config.yaml
n_layer: 23
d_model: 64
n_head: 2
n_kv_head: 2
head_dim: 32
d_mlp: 256
vocab_size: 6796
activation: "tanh_gelu"
norm: "rmsnorm"
norm_place: "pre"
norm_eps: 1e-06
positions: "learned"
qk_norm: false
attn_scale: 0.177
bias: "all"
tie_embeddings: true
parallel_block: false
init: "normal"
init_std_qkv: 0.0625
init_std_o: 0.00923
init_std_up: 0.0625
init_std_down: 0.00923
optimizer: "soap_variant"
lr: 0.00886
beta1: 0.95
beta2: 0.95
weight_decay: 0.061
lr_head: 0.0101
grad_clip: 1.0
warmup_steps: 200
schedule: "wsd"
decay_fraction: 1.0
decay_shape: "linear"
final_lr_fraction: 0.0
batch_tokens: 32768
seq_len: 2048
doc_mask: true
train_tokens: 124500000
steps: 3800
dataset: "wikipedia_en"
Each number is 500 + 25 x the weight over the matrix's rms, rounded and kept within 0 to 999. Layers, rows and columns count from 0. Numbers have three digits each.

# down: layer 11 MLP down (transposed), 256x64, rms 0.183, rows 145-244, columns 0-63
# up: layer 11 MLP up, 256x64, rms 0.195, rows 146-245, columns 0-63
down145:515515500500528486536470511426521456476493498506470503482500485511468488479521508463479495505478467488537492479457471473477503479496551463507471459495483477484489463483494496500505516508536494
up146:530500548519550523539503494496539498476488480508512514483509468522475527512472503505458512468458512519502497525504510464518490560444497508485477491504495463528482494483518485478491512515446508
down146:514512526514435495487503501487526463447513486520526479502478521472512450518496489471522498524458515522476479500450484498501504530475505467509509483467485503502542514500520514488540512566472517
up147:510487435494473492499494520547457495512463505455449477476488476479523492502463525474515467517523518499536510532525515539520554502525483463471502444507455476564483534491496510545504539499530524
down147:509540511519458515536500523518476490484449462510517531469485508526506527483479468515434556453524510541500586513526484534512459488456512524589517514492520558492501479488500504527497498471475538
up148:513525482499487496439475541466473497487554489557481503471493519536488507496520499491485508511514498531501533505532546491488497517477497480510497540429513510530524522487497497526501514478477511
down148:498498496495505501504476506506508494511506521486482496447511530532499502472510526524489527516500522509517513517501514515505506499498510487497513502517489486523470506467498532483497536512508490
up149:526487511460512553470508491424515503446480496486557498493463510476507527480489477490494516503525455490500497511457522491493499505532478465412468481505524516462544520499564502481468502495516584
down149:481498516454509453495526516466472497549471479476518555529524506491489501494479511541510534437474528522500528474537499530507502430537454502510484543427485446521514482469539495509472444506487513
up150:499512526528504526491540488478512492490525522518512502513453449547521484495535474503478534496469504531499545470473538487535485543505518486495528512505464473511545483517502482510524444508493495
down150:474499509504501497509475538502473500481536488494492527516510466494494521535507494497508481454482525518500506512450494495472526519550511510498428492533516465492507498474523500538528476462512467
up151:488521487504517514528510517523442497464432490497511501534508464518525487514548548533462492496487497473516522473495476514487467501508504471504490487493468498515502472482451499468488509453515449
down151:532529476537508486496492509500525483474510499452512482485471490503447524463505450508493539497471463513539488505503511490477493531503514498482543480478455488501497521534473484475498487476506497
up152:526465502479500499473542470477434503520523478492509543518485506508490524465523493512526504498533526516511506491552507500506517508504512483485499523495543542467491489434525541507476482500530467
down152:544493515499514514519447499512524565484476503501482490527505528489478446587460524456471490520455508489429489459478498481490521502512487534533500454495465491532500500531496425541507531471466496
up153:515502505537518529491507461480492500520517532480505506486492524513491485468492514482479467476462477544467510460496501545486514544506499476514523501502496463556513529480461518527513512558499496
down153:529495481507485549530453540481459542517480475509507525497475473518473452459474491492513501485494494487490533566473510502499498496482485495480467488461484489482499471479509467512518464513506480
up154:522510532526529554511543515501508514547498563474533518467483482554485469501509463465509408426529499500460486447489506499509469494485527498477557475470509498585467514508508518478475491508483546
down154:515460498487498474577538504497460474520458500534488482477530453532499520511464500511461498512470551551490495569494498539464536545509490405506484479491519453523525514505468423445462479546466481
up155:471541494551506499519505541507517514474500486517507499467510477492522543531525502539469492504517473473494479510507501463522504449476500544494478501520532542431475523525479497507482515508480500
down155:494455506463492532490490472460495489530511490487500521497507531505496455468468511496509520504508517507455538484488514461485475516519497519479510508502489492515493477506533508483521527517527490
up156:546521506454487478533492505486506502545499524515476505499484525483495507526495501521452512488519464560504499500535520492495492543519513452477459518494498492457487538519456500480464527502514544
down156:478546471507484546428529477540469495451448463452516485470547511486515471500528540507551512532518521486521473499500460528516522464504497523501497508529486541522512481525511510512530526507488523
up157:499454585500511453511547505498484471462545524459446524475532537483478508540500526462413507507512461540529507523439437526478518480531503534486492535497521551485472555466569564505439493520446517
down157:621497460507546525521459468544497439558542497490506414421498402433503493530485543556447476509486526517552424543444574490414460510485529483512549415437487496527515486552432477485538419487525534
up158:548508470513501517528525501520492459508475499491502501525485513504498495495503476508476530552467503475502521496524476490510494512482506492501495490504487516509519467499492523510521505483499479
down158:505516530498484453462448518548498505473512496499549535522493482493502444516487443500489496494487534506493488484456507522493512486478485461511464454502470457466526520451529496487473459536488523
up159:488492481478529498535509457504521486518427516525504455514475489493472538501459506544501493509496506500503473519443532475508518503521498516518557504510514484513452473516535501484503515511535489
down159:526492479490522525520503470493525518504523505494466501504441497506489474481472523509502523501523499512499527476482524492501489502484529509477501522522490497479497463505463491501486532498522493
up160:524506503411557513508500496473479482493536484476498498540507513484493513487494568510462525506508522484560463493485498480501505468491533499468491462452524502519486495502512489467470511515483498
down160:466511502525491503520495514490521518511501463531469502533524544553465465518530496483484483462534465437457472518520505550564534495454556505447497487509482522526452527464543497490487482491492532
up161:519548489475531486466512485501510524515485487471501557485505518509521452525473511469492494512455503505490546491524518503522483510514514491519522545515480517507492429505513492490495496560466519
down161:474463516462478510503481529532480491505515502484529498512516520516448488478525484527487483510477502508515501550497499523502525509482515499509486554487483473474484464459491512528520493506521458
up162:457558532551480522518485497492489485514478463548481505471522519465478499540521492545494497504490514537495497551501513512479499503503519511498460512480510504489482480522522484511521526530526491
down162:479511497534500489505507491488543521540490513496539474476511462494486561511455506533471515455502481450511530494460479510470510456484466514530512512525506473484493545511482488487494477485504479
up163:482514475486516481469488474452486480515502511481496492537495530510538460505480527522460475525496530486542510485508504510511479478537535493465465479496463503487535522539500528484508518515481482
down163:489488493542507533471502545528522503471478477516494497442485476484454541501521501473489503502498458487498505478490466487473522534482489471526542510528515517505530485481468496507476478509527526
up164:496457499542516512561505511469498482498459473503516504462477511492487512517502513536510495444494543461507519519504502453494479506486495508474514485506499511500479501489540510458514499530463518
down164:515550484487507539476487503535456519560507502478514514513522512480499497490476476493475478554487484489443490492513504539484481469483511478513492494422464490474483527529450465582497516487491501
up165:515472486482507479503506468527538477474459494504494483488529475503510544497497490524511535540530474477545502554499480504458516510505534458517508505509483489475536495503498510517476502460481524
down165:515485504464493507501498497501453511510515492508472499557496513525484492499488464499532479501506543497434489484480498509503513469493462516503493495492495508456482484498511506516542473523491492
up166:468498515477521512474535509458493484491488523454512483507509541554488503530526510540513561494478472507493461481544532481509530508509498463463475496543500505495477521521510489533470504561492487
down166:548479494501515528486539498532538487512555508495514452510489471478537469459530517507516453504581498541542516503510465466502532500488484576455487481485478444514494503511509491514498538452468476
up167:517545527512522480482479487504466503485507466476505488511506466506536509540448523480484497535490562481487508476492517511544536508492508538468510477522463498521565520520514524494491518502483486
down167:503473467480499527545517507478525479508505532488490475520524485526491491469526517524523536502534468497524539510502449472482506513467487511501467505528511488503490472508498460516511545506526505
up168:495490509537498497511500533506499476496504505479490486434513501534507510484475498468522460507513483482514494477463489479504504520465496499478497529504489494506441487505547500549535526510523494
down168:485536514535510469461497493465518524514464518535476538546520465495508510528479487485475497509504494492456510475551511517485443472479502573496467496515506528473476506526486526522473485482481493
up169:498509462435533498576496493495468509499457487495444569464495540505485553497478515446542533448523552517501494497534501530515556497502476513480505503540440501491487520477474499555473496569468530
down169:502473542509504438476475469515532539533532564476487461552532480484471502482479459513543429520504496507611520514539520522476478547474510516482485517477531465474500462466508518561502493452539537
up170:540510494530488539524536528489490545468521468497495507468528546487506509501519477495508482519496524506502485452531518501489515495500495522529498503476492509532484484519524486449485490517479474
down170:503510489502480480508513496518509492516483492517465482485507508544498503466460541518502504501517523508524534511465509532523482508510502511522506486467499467519510490498487527502529523499528470
up171:557561531548511579476512499498491527537480495488512504488471512491522490572517502500518465486477526490510536483539488533504509495471514474518518466496463531500487468464477519515511482485496531
down171:499490499503560508504539511542489489530464475498517538484518514461467479470525483543435505473598497481489477480492493510496535536475457491513501476476484486508482431473490470502458477454500500
up172:488484473542495543517526548533481508496500510494425506452525539467494532472560457479496546511529560491484517530509492562455564547525444453484533509535510511502482529502540480496517538481493515
down172:540545466550553499529504556500480487502481459516477487439514508550479480464481520501480464454529511545522542495465526481479523470458547433459465492435467425523517488512497514494513465471533542
up173:512484486500456515517557537504447484503532469498486466532476530508492536544496518520489512498499496510462511495505500513507483495509506461494476499533481545526505498500487507469519504527553517
down173:496482473466569489504438493506537514510469521505530513491475475488501475449502476509458486489496497514555503480534500524509514519452466525528512486489547443520506507511493490538502589460497458
up174:502514509512502505515499491490480505511480491502490495467468523484544487479516539505490503506476495507491491507471482516478510466478561497505483478496491502468499493492524483481505521466540547
down174:501482533506520484460502484515543525502482487467529470495538476537486508533489506516507475497503493488487539479521530499512501500519428540502458581498488477493549504488461531517483475506475491
up175:505512512526454515513522461470498526528501525505490506490480505505476471464495491530484515445468515520519483481509492486483500506510504497496522466485487500512487467504495480444502506496505498
down175:524481492473513476493468513503495541504505506490500502532499512519469495465493514494515476492482522487499493475491504482511497500510526502538479488513505485500491476454486518482532502462514497
up176:517511465515541486494495495510495549516493490526505486479529468516499493552517555485486477471492510525417518493501455484501480541518577490520515466503476482490487486525549492508511471443517487
down176:534512495500482571486503556466406526504491532534504428451483497525496448526506505492484508518515479499509559470483508517454491532487528500488501458484506524508519489513447468474522466480514522
up177:521509492516547507520461489435502495455512515518523460482536479505473474483473499503523536474522481486499508526516472508552506481494526535445492492481428456520484455468504509527528527506550457
down177:529456502477480502547516507456454486454508504483463545490489500501499477511487481491482523472520506504507545461478533456512477498540531511505515467538544482502508491510482471503495459458527514
up178:482488519524525496519495566487485483482484487518520477445489512522509494470485534504526498506465459494543516523513488501502490490498491514508494504517483542457484519483481544517521539530539489
down178:522452471473486507498512534488492471469469511501551524536493478518500499482477470522518464520456496475455503482513502506484504482496509539517477528513521479491500507487481465492543497474480485
up179:494485532497474514491491491508524500496532494575504559492433457507549512530479471505497509498512465475465511473524445511465465532492487464495486514476527505515481478456466474503480504523496505
down179:514487482518509484496511507504505479507518513482477501475523502516483518505493546493507486503520515497513521504490498490522513506510486484506536484520499495497494479509475478508499541496491489
up180:500509468558505491479488502502495503486513500554459541527491493492494512520525502511507455516469486507477448491515535477497518469538546506507546472532537499485490494517487547531488482477515509
down180:505490501517496550473504557449487552524511471475503492504495478521525474453477499470536517542487489494505469542507515481490524507525472514493494505503493520494477474517500482512503533495480467
up181:486517491516498506489513453532505519459504492534489519517480481509475508505510481514497498463521483474482467548499482503525510505488492526482518500509522474504485454528494505523445473456495513
down181:521508514473476515515527480494498501471500490479464508498506539506519481491529533473534497537511498485469519511488519486525496471525469499466494517498500525471509474523516489496486511541507498
up182:513472467519494525496483522508478541522487532526502503518467469510516521471487510474463523539524545473517498458497484509493498513552461477494532463494477495502506502501487531510520509510523492
down182:470524495511529539491518482482508481493539500538487531481512483456488528546510477494512468487496503508491496487511472467533487511517486505509478533477495500500504464501497505491465498491493514
up183:523524548455516514508503462523443520466497493525452472513514492516482475496457516534506540554490529485521490543481474489522516487492484513480500454494484569499453521473520484515464514521496512
down183:440497480503508490442509455486498503508531526491454508566545475499459565533508498528517516453530457511500536486497503474487542551518554477510503514478528450519499467526566491517521509459542516
up184:532501508471485489470541479497461529503516503495503444501490510488495474482506493460516524505538484497525494545489503499530569481515492539483514476488488458494470512490562526520468491440526487
down184:420462523536504496492505532500476526471463532471527514526538485566504480498494506500500493513517471514496519478502442524521515521471543490503505532526509522530546500565472452444551507516487516
up185:508485520505486476454491486466469505493505490528499508494529485500471513523509504481469505518482487545482526474544523485450500537463505488493467452528529529517501504488495500505508483516513506
down185:495490521508496469470492504481500478490507498485494508487509497523490492485500523495510499521495508510525497475517517487521517486476517462534489472495490485505482509503482523491502521513498479
up186:517500487497497483506489515483458517494506463492486462429532519526488532502516454502502537501538477533461519483561562494501481515466475482483506480555490507486513491513534507506521512481537507
down186:476499476500504487526520490480508496494504514505457517488504496523498507490504535514504519518509496522514527488492510514503507547525518487503490495546498504544450491506467477481491521511509505
up187:526502492501507508481495511507462492524490455511504490492523519467511452505539503511468459476483502545524528477463505518501513539505505517447490497491542525474512445499522500508493495470497543
down187:498508483472503481507467512564507491477518493479524513539505509509472488456509478511512483514499503510468481482479515487540517471454495486489477520493499500475535537465483523532522522477521518
up188:496503484508532531535488555550523533519527447458491510475503483502518508514498459484493499479489518483520502484519515521484503532536505500511525518529497479539514500520542500506492527476476530
down188:537492509509502497500510497476513501476509513514455491495520504506502491499495562529493464504505501539501505503501482496515486484491493527524515522515489503506489492494478512509512529489489472
up189:506465469510480507500499494458489456472456540469491509460519515470551546533493472527466474532454524488481495469438504517515489474476520481539492546475478488537474508507500512471460543511490493
down189:489489498476483500490520497540487502469507476486497504525457537486507419468493515466500480480508474496533485504503505501511513516494485482479488483520510547470501484491524516511488551509506521
up190:475489500515511493507506494532518506509528523505494513486498481520502482503518517509503506510525499487531512483485525494548494511476512480543511499552491494504496494484469512486453528549479483
down190:505509507502490476503476500492497524497471459497528516512494523456527506503486455527492492476451511499481479496500480493483489496487480529478498506459493512496486524469515498521514444491497517
up191:503504513520496483492516496506479472481481522520538517488480490471511515526482479473467515485473426517522501528509537503521523487561477496485476469483498520501515495484510509494472503496526470
down191:518481499488484512516450533508520531482511480494513499503491532478481481495511474532523472484480503498461516507517495488530481481491467485520504558483492485452492525476532471503529485513493499
up192:471520544482555524513499462497507434492518463470505506514543494511498501502488526539460479468481500505505472432487517505509475522492521538457501522506481522519490495509486466496508533561479536
down192:467488583513500492525492539493501515441509467567466513456481499488507488464486509481513540500477548465533495507509481539467508473459506474488505469476505503528516499493481508515415412462452501
up193:521482462511501501503479482494479525519469514499509506507495471514512532486505506487489478463473491546533510502501494526479490511487527496520518494495510471514472508515478475534498470484510513
down193:482481501528530511498474497478470503489486507499488466475494468512485515483517523506521494467467510471467511491474532486513471469474524493493523506497506493468509516472515503474505498493486494
up194:547473476451500505498534530540499538505494508507487495511517514517494513491508520500520533562484487510486516523511502502477532521504513444509476501484533503523480497488511493484469520460499504
down194:490488520469490492513468515490501534473507458498525516521529531516466499467540459504510514490484490482470517494498501478537516510471526474512486471489501500511486509446498504502525524525512447
up195:521528469488486496507544486493497482519445456531523479510477481537517489466462503537486488510507507458488490490495495526532486478516534458492477528520563520490531511483515557482483549491478523
down195:500492515520539507453484451484498489466493487463475516492530467491528536539525468478453485504468504513517523482478506532464519483545517540544501462472433458532514543537494480535562475514531513
up196:510525491533552519458518490485437499483499483471492511484555498519503480468475501518495528523474510508504486489472508451522559496458495513499520493505485518504492475519535524466538514533504478
down196:499486507513482510505512469503497501455509523511476492497490512528485499464497527510512505486497510472517579502517513527501490501532523497487518485518501504507491522493488497536501517507541514
up197:524486482492491455509520518484508465493506486500473496488486535463482498501541461476507524519516528495510527516523467478515491535525549437477477502550518459482495483462517530514479515462544507
down197:487468471474492485517501507508480501519517507516468494520514448471489505498479491480504484479484498527505470501485518501533512479489518463533556506554488509508486518470501508515527463533493534
up198:541517522492551502484514536507481463464529464472493508479505495475529525489508505513495505502497542472513476510492495504505490521505495519535545532454525459524500465522542507499509530519435464
down198:488466518492481496503515494514532498491510525497500509506491501506505502493496546499497492519523476513501524505470506486492511491496506467489517486525526487512501499485473498482490490507486504
up199:471523494505501509528541485462478508483496506515508476495451509511529456504487461477469513473483489493484456474481530486504517492496523482512458483494520528479489518524486479499461451443466491
down199:513482492454506508488485487517485503491503494500497511472517512471521481455485526508500471517512479522520500550494490495514490501485473449498509484505502484486506444475531486486455518526508522
up200:479527469534516475515497501516501505532463498495505486467493482520489506506544467485449499476508490481514491511519519478511512492514526483481510492509477478531508529541480511495471515500530557
down200:539483517510521475511538476509503510490480552494477484492520514481540468535527489498518519503517474492505538501465483512477466481520502507511495502474495524510514510488444462457500542493517521
up201:479550523486522488552498472507483509480461519510500481433486503476493491561495533490503520500492524500479524565522479470561547464512461474462466524527437508444434499515525513534502503482507494
down201:466439553486459522472604537462500508482473477483527538478444540502495497489510497493507525562479479516537485474536516499512497481527459474523436484474516509535520514491529479471515510573447473
up202:481498489528490446528501491452489532533469524513507491528504484512491465508503480498489466499491490547491477491573545522497483560478498530487480482572504511503495491503504524491466480491522539
down202:518482495504489493493490487491528490511507513476455504502524522538490476452495526481498503505512525509519503531495496510515486470490496492498497461509473501490510492470506503520526518523536482
up203:516508481508475506490491507503460507470500505486482530486498504527506479495444524452492508493521536486474497504472466545493481523511506496526481471536524471499501502531495479465511490530479482
down203:489497482477559516490550473480489480519493512516524515508485527511504529527506479496492488483501504497500504514513488489514483537498526506473491521487512502506488512504508513522475492482491484
up204:477489465492542515519546454498520459488490477515521482504507528453501491518516503479500501518509506464526453512521510521495538490506490459485507474469489500529522494491508563505498497498473492
down204:525526513503508508477478536505500503521513531481492499504480452516506540519494484501538487515531522518476541489491548488529461523525495531537508500526501512481469505519480489517507484506511521
up205:484500512480494498527491484515460503541504492492524503521509495557512513496452494520499520522524510475519511473505524513472480522521509519471496501504504550517548467514517535504489533508563498
down205:510508504528500519507497504511509493466488528488487476467552495511485503484488527479514502505485506474491513516492509503512495467514493477493547494547507474483508511493472504470525509487491496
up206:511511545505480487486492482494498486474503506477525506521517459509508486500495506440492503535501520504549515521538530488490521528558478496504521514484509505515493524510499490495497495532521494
down206:488468496461507482531493495472508500480481494485482497524491490495489493493498500487525490516501514518484496491472526488489463456498485509520484514502493469459498481482516493536531511518529501
up207:535548518478474543496458516519501484527525520520444521464516528510509504505455523468507472522563504486515556539509492533478484515525521559488500481507581499435509543517498521492508511524481526
down207:500539499523551512488493516569500492504449551529502494503517523538503452597529496521464484522500496469488458506494533462509480456487498494542498526572503513452522514497526481470527474541497479
up208:505499458511498481500502482500536514489526453496506531486509504484544514563517512528508479493466494501512490521512509497510523530480522494490492527477476539490508513498504500504498542514530516
down208:494466506499457476496473520509467479530508497471486509525473455464498489455469482497499521497500533485476496511501476508522503491506501517508516481499488493494518481532517470503553476516503469
up209:470495490506499514481493494496471524531472488541474540489539518493533481453507486477517492529561511463515470477520508492486488525500502531492537452485523526493494487518489461498512524525500487
down209:508509500494521496474506533478479456480520488526512502509474527495500493496498503488440490489478557518455491453464514500526491501518481487479447478518501491530549524495570498497513481495539479
up210:460537485534544563488519498485471511447512491505533493509530528532552492486502462505521519489521530490480537500528509432562531465497511470470476525501464531504514511489496546520506523484521493
down210:540539517505490448534478523528514469540502511489451477451462479470491534469515496489464510528499527507548493525465523511443476497532490499505544468490534480473540543490518492464477432524515470
up211:499526502537533523488504485499480502502517489504486511493517497527474508499451521502474481493499450472464517487511506460476486465452551452490476498493492530504450496491490508484497506536518505
down211:445514500494496499534476531496549485491448493488475503469489485490488543535518571515465462472507510489522497520501516514520497538518513533557521505547461456511545452516503512521506534463521468
up212:492511480502514516477491490538480500515510490509474523500507504459517521522486487466497461537501501509477518525515521502506526480513517479537505480471559499475504491486523548520493514470511499
down212:510521510491491508520506535482500523501542469499520505500472512578504500502513495495517513493492552499520512474494499504501489515485486498520459529479493508489527534477495511524525492494487464
up213:476535518499526468494484500469525519497520510510487492524453514524486493491493506524472506518498461438503490495462544476514519526491505525463515559475499531467497528483469494507431493493460490
down213:524458494506466516512479527510502506488498475498502471480534485525469464468509516483488475511531492537522528524476466525483509511481468506500513475527486488539515475503531469512506499484550499
up214:549486541492545516464503479520455485535445547470517500484479553497498521478450528497468432457495546501490485536459474464459520513546528454516533536494469494445468504491504540519485522514488493
down214:475513480500506464496563491471520497496489506494492509512555493484514485477562493496450526492473492482443466427519494517519459431437458532534473512486538545547528533461507513533538517471510502
up215:522478521501510516507512531500520505472505522558495485507508493499488457485490490511482493462510519499515545495509476499528475520466539473511501497489470540526534451528502503505508492475481523
down215:494484525501528490494498508491501519486506495473515463495504470472509502517489467506526489490461521492498506517499532463516516490489487494484467494476495530467489485510482491503544470474524520
up216:485500541513512534504494475493481488493452493532469487521479519492493460513533498491545518507461471513544553515451502503548515469505496538446518474466502484455496514503457511504443469487515487
down216:517509488462491495501489546477555482519543515492484529493474477506487476482469518488495483472498492523525546523455531495516497515475496495491491497529486476484492544495468487543501445506513505
up217:485489513507481546523547479512463524497467561466557462505475497466459482557523440470466508517469479522558547513506451534526534528505486481477488461508526534502554520527489446477485525465466515
down217:471498504552493453489438508472534509482511473562482519479484523513487555522486518492459497510502504516491497535482481511500515499528519534566505560515479478538460491487545502518502511502493439
up218:489506474524517465496532544519474506506471545516475462470463520516511511535518509534492504525521493534523550491482482532498512564508500492491471503478494470554557498472539522526504476498487496
down218:483480455521508445496472475487515545478527456497503550550534487485480559496457503503518452464467524466468498520481493459477477516500510500500496483535504470475471491503529501504508508520520513
up219:514456487484514498540517510508475517522484487450486504521497495466483476470508527498503516463491487524515500509513531485497526503518500491491492508505499488486493475437521484523475499476494458
down219:495530510484485456481448493539546507478481481534461506507507503528492492493487440491497485497492499483474490447511504532511481472476461472492541492525463502539521509524487508469502447521515511
up220:503504514501526483487486447484525495477524489520502498455493446483489516522552446482481476506477504452494482494492464550506518501508468518509536487475489507505525463520494486497467508502523517
down220:516489509514502510499500535505501486509531496471475522473497481486482490485517529490500499496502520490490521526482493520509502481504447472491532507510491497477501485465486498506521520487499468
up221:501540501523521495490527485477468516476497481499450578501526483479508486504481495469502442515539541515453474501503489513549499530552538507511470442500493485546552506484546481542478462463512487
down221:457509506526458482492507483534500514492462486514473511492462511541490586503507442468488514512450517504482478520507488472478526499532508488530511496527511489523491520507467508450538487549438489
up222:487472515524478546480534506519505518529510492504480527505501455523458495522496494504521497481491499482487499533525479514484508509519531474522536498491528515509488523483535462501517488512503489
down222:470480510477535506512523452521508519470478504474493485514447514548498469479449506514496531492488482469481505470502475484539478466518511450472488503485487505467493520470474489501514480494492516
up223:502531510494503505510511521483502514516547471489485505496521534534480460540450490509485501496517523528487521531494512460546525507522536516504491500491538507519476514515526446478495521489509490
down223:501478456485549463490522498525493434495498494511488535515525505479560541529548546498510508502524500515503545515498523503508508519491481487528508506503526525489483483520453528535514530503489522
up224:485488507511493496529543506455483537503490496486517502492514484493473532485517508514474555469515526558520527477449483506497486517541510437489509514519490492510435489505499490476519489484496470
down224:504474468492500478556488515543523505452524552508475487477548510497492486493476515484522469501490476525492487517533496505532539505494483500438473453492483466499507531484549504490477475535502488
up225:501487522487529480495483494497495487534528481482456475491547473485509520474475515529501481460506504457489462530514543479502505496499501509471476496479515498538488498488472511505459484504494495
down225:492484539515481509484515510477484482508536478479504495524497449478541511508503439485505479545483491499456510486513502531507457505487493505504514508524477498500500510561512520493492483526471533
up226:507508510545520480468537486511531437518455502522500522530492508495487520509471478493521505524526505470521476483492544531488476518473483469491494475531471496563503514540497485470464515493468511
down226:504477530501487517524477529497473540487498479487522491494506481502479476495463514536496480478502539492487536511523499503479493487481496510517493532493492525493481506493536468538546495461524470
up227:463431488563456500541579476467501527453503486517500486511530500536490486477529492487502526479498495502472515469505476543464491462491501530498474494489506547519506475468531483517501475501485472
down227:506514510479486503504507475515529494511500527498499473482496524503463495490457567504491465510517511513502511523517513490501486527498492499476532470519507521502511488480466517496489523502528480
up228:512512533496536546488521486519520445480533491512468449521513523452489517522517460512490541490499537525489488510518498477495511451518521515518537508481436483486469486510512506491473495518458541
down228:390535474513479496498451480518505511465468487497476519471516554504483551497514467506437503537461513492519463497547461514492512531537465528531527521508519506553539517505492479518527518529450485
up229:495482507542500476500489506504547501523492517507498514459465507469482539528474484474469473529478477493498495524489545534509532517530528489503554473509488525483500484500504515463481447517477512
down229:508496516476480485490488499503471502464500477477500457499493528535494476484444495506504489491497517523495536504490480461514487481503476484493472501516514476493489506504475491516560494527511472
up230:503515489494535562520508488557489578488492487515518496524516467500490527496451499493489517497493489460523532462505493476489506473521485539484518524503499489528497487501504498460479532503506522
down230:502502497498481479514507513522512496504509509497475507501496482509514523491510519505495492497505535484500509497484494490516480474490501462486518478525508490519484485464486502472505503532523494
up231:545500543497482495487506472510526466492533480535451496465477521432495494529492529487473476508522519538550491519459493463511488508495514552489495484473502480456478558545505456529462531517456463
down231:559515460480507529523514488500468505502450493502516485496519465528519460517416473550551515512502510525547494561543520523530478491482493460497457479507477471543495496475465485481488501501498491
up232:487490516487494510491535476506518477521472512478475489502493519530497477485486475533526518522532476496542521508493457477475479515466520499491514534470501478470503489478507517505486500514455507
down232:498523502500478488517461501496473527496522457511509497494512482514502494517466521521492517498485525527510504477475532485481516500493481500509507441497492520472491489505529478515536461493505452
up233:542544551483487525489495497479486484524501503517490510507500529556477486494518527490509513522525504454530522531511483487517511507514485505493534478480509477502505461500510475488478515474518507
down233:523496516464544482521510449473495505518491558480494506483518541458495490504508516526513508563496504486472496442476526442532490514474518546529518540532466537554497461491477518500513509502501539
up234:536531526529511479510490497478530513469534532514486460485524532485495503495494486478505507505551501500500533499480462484459500517538492522492479482489497518499486497473483474459493512487503513
down234:477481481508549509518523522503454489526445495470511540537512503462490505515491510516504473495488499512508499506513515502530507494483518478485522494513473476462478464520488533492501510491494496
up235:494467478518497523503541515498487515504550476507496511515473521497530506547500492513496461466555499574508535499492493545516498520517503487484531506510530503473467477471487484515544483498485522
down235:522528490507521516519460508519457538514542546516504562498453454496489494475445476495475540534485518485518491486546522498486473491462539501561500443547489504474520492526487492500488467494510511
up236:520492507468520500498488452497504493472538495517490548525463534496512515512451514530505508494485550486453503497502515487471506521513503489493542478523505510469505487533486486513427457544444494
down236:508484500482479521487495547538507493505485517478501485519484500523488476487519483525530498515511482503529499526501495519458538511509518484505461490493505479518522491468493483521542502489544478
up237:486498497506496494544545523443536515544504522495493487486530542522466543449525526514540511519469453513551530534478519516499501472481476518485476506482493496497498471460485510490479505476546485
down237:498521492493463498463492504505496474464475502510466506541489504501517483502466526499500481458477530544516510482474521506528483499514504471507502455490475499488498485483506510481498497521529540
up238:535477523495537535476500490482480531475478486515504461455506552481521462472474484443568495504526479454503510526520492463514483499492463501482493477521452478536490479553530476499503511566474538
down238:562444513517483525505520478464468518467519488495495495495505513514476453515516498485584486482562463525498506491560510482542527500507488497471491524494489498507453462527503503488523495470485540
up239:455524493548485533508505523506467508473466492496490503511454491494478470501518505508462554526533498505509514542510482507497523495488496513523469540474482523461495489541471523490480496524509492
down239:515482526518546514551544524507544485546510526499504510485504517480480489508489498507513528482481508492488519492508513487487515530510482527457530480482512513513523524504511466515452493502460500
up240:465533477497508520554550507517501476475510520513493520487483483497472530523491528490496498534505510495491484520472489542554522524490487500465456544473522432518497497529519520538489491499513502
down240:502500488449539490416485471442486495463503476518501490482510545563540493480495457461520539463532429515517473482500534468490489443522524498489561480496516516482472467456542517532525521521522523
up241:458470485526553531490521478522507538509495520561528538511520477510519465526496504468500544487469477507536487503485436483471481474520543497494510508480509509546519519458520486492467463500506513
down241:526519498491504483499494496516541489513541521496451499467508523507501496494469526472512473495538519515502499521468511493507476480483506477515534472518490481509507498498478495510513487497513494
up242:493530461521493544519490511534512496508484489502532483431471485446504516511478523484458501521475516548482492531496516488512486501491499472515537500498506544515476505487475551477493486492530475
down242:501451518495477501499527517512544510490550530494519464468510490493499501507501486508534543524502488527503508515471498481514526536557494489479497484491519509535486524527533492466478531503474535
up243:550525500510468503510515523489498509497480496524535513470471465494534532549497520515476510477527507537531543508471508501435480504530503477478537506530509546457501525494528487476512481462546529
down243:501533477476516462437454421566478517505523461482485526456510543445522472536447499482537482489464483514478436508524515454514468495470504503449471496478514503491462479495540503533488526502482520
up244:512538480515523502515527421484504493470527540484463547500528520502491466501468458477515480531542502469466490503516473505494492501526519539559509456464482489484480525528510512497460533512528496
down244:518451487500460478462475481506502496481516491484536483516476492486517486461509475497578509489483465560496464498520507458504498515530431452454482503497505452526493549500521475452487488512470463
up245:523459496475515553509532499494420504497448531445507502503496454551531481478486499493499532461493539512487524495505465534511500432470480490460507505506538507507489486482506465472547508526464498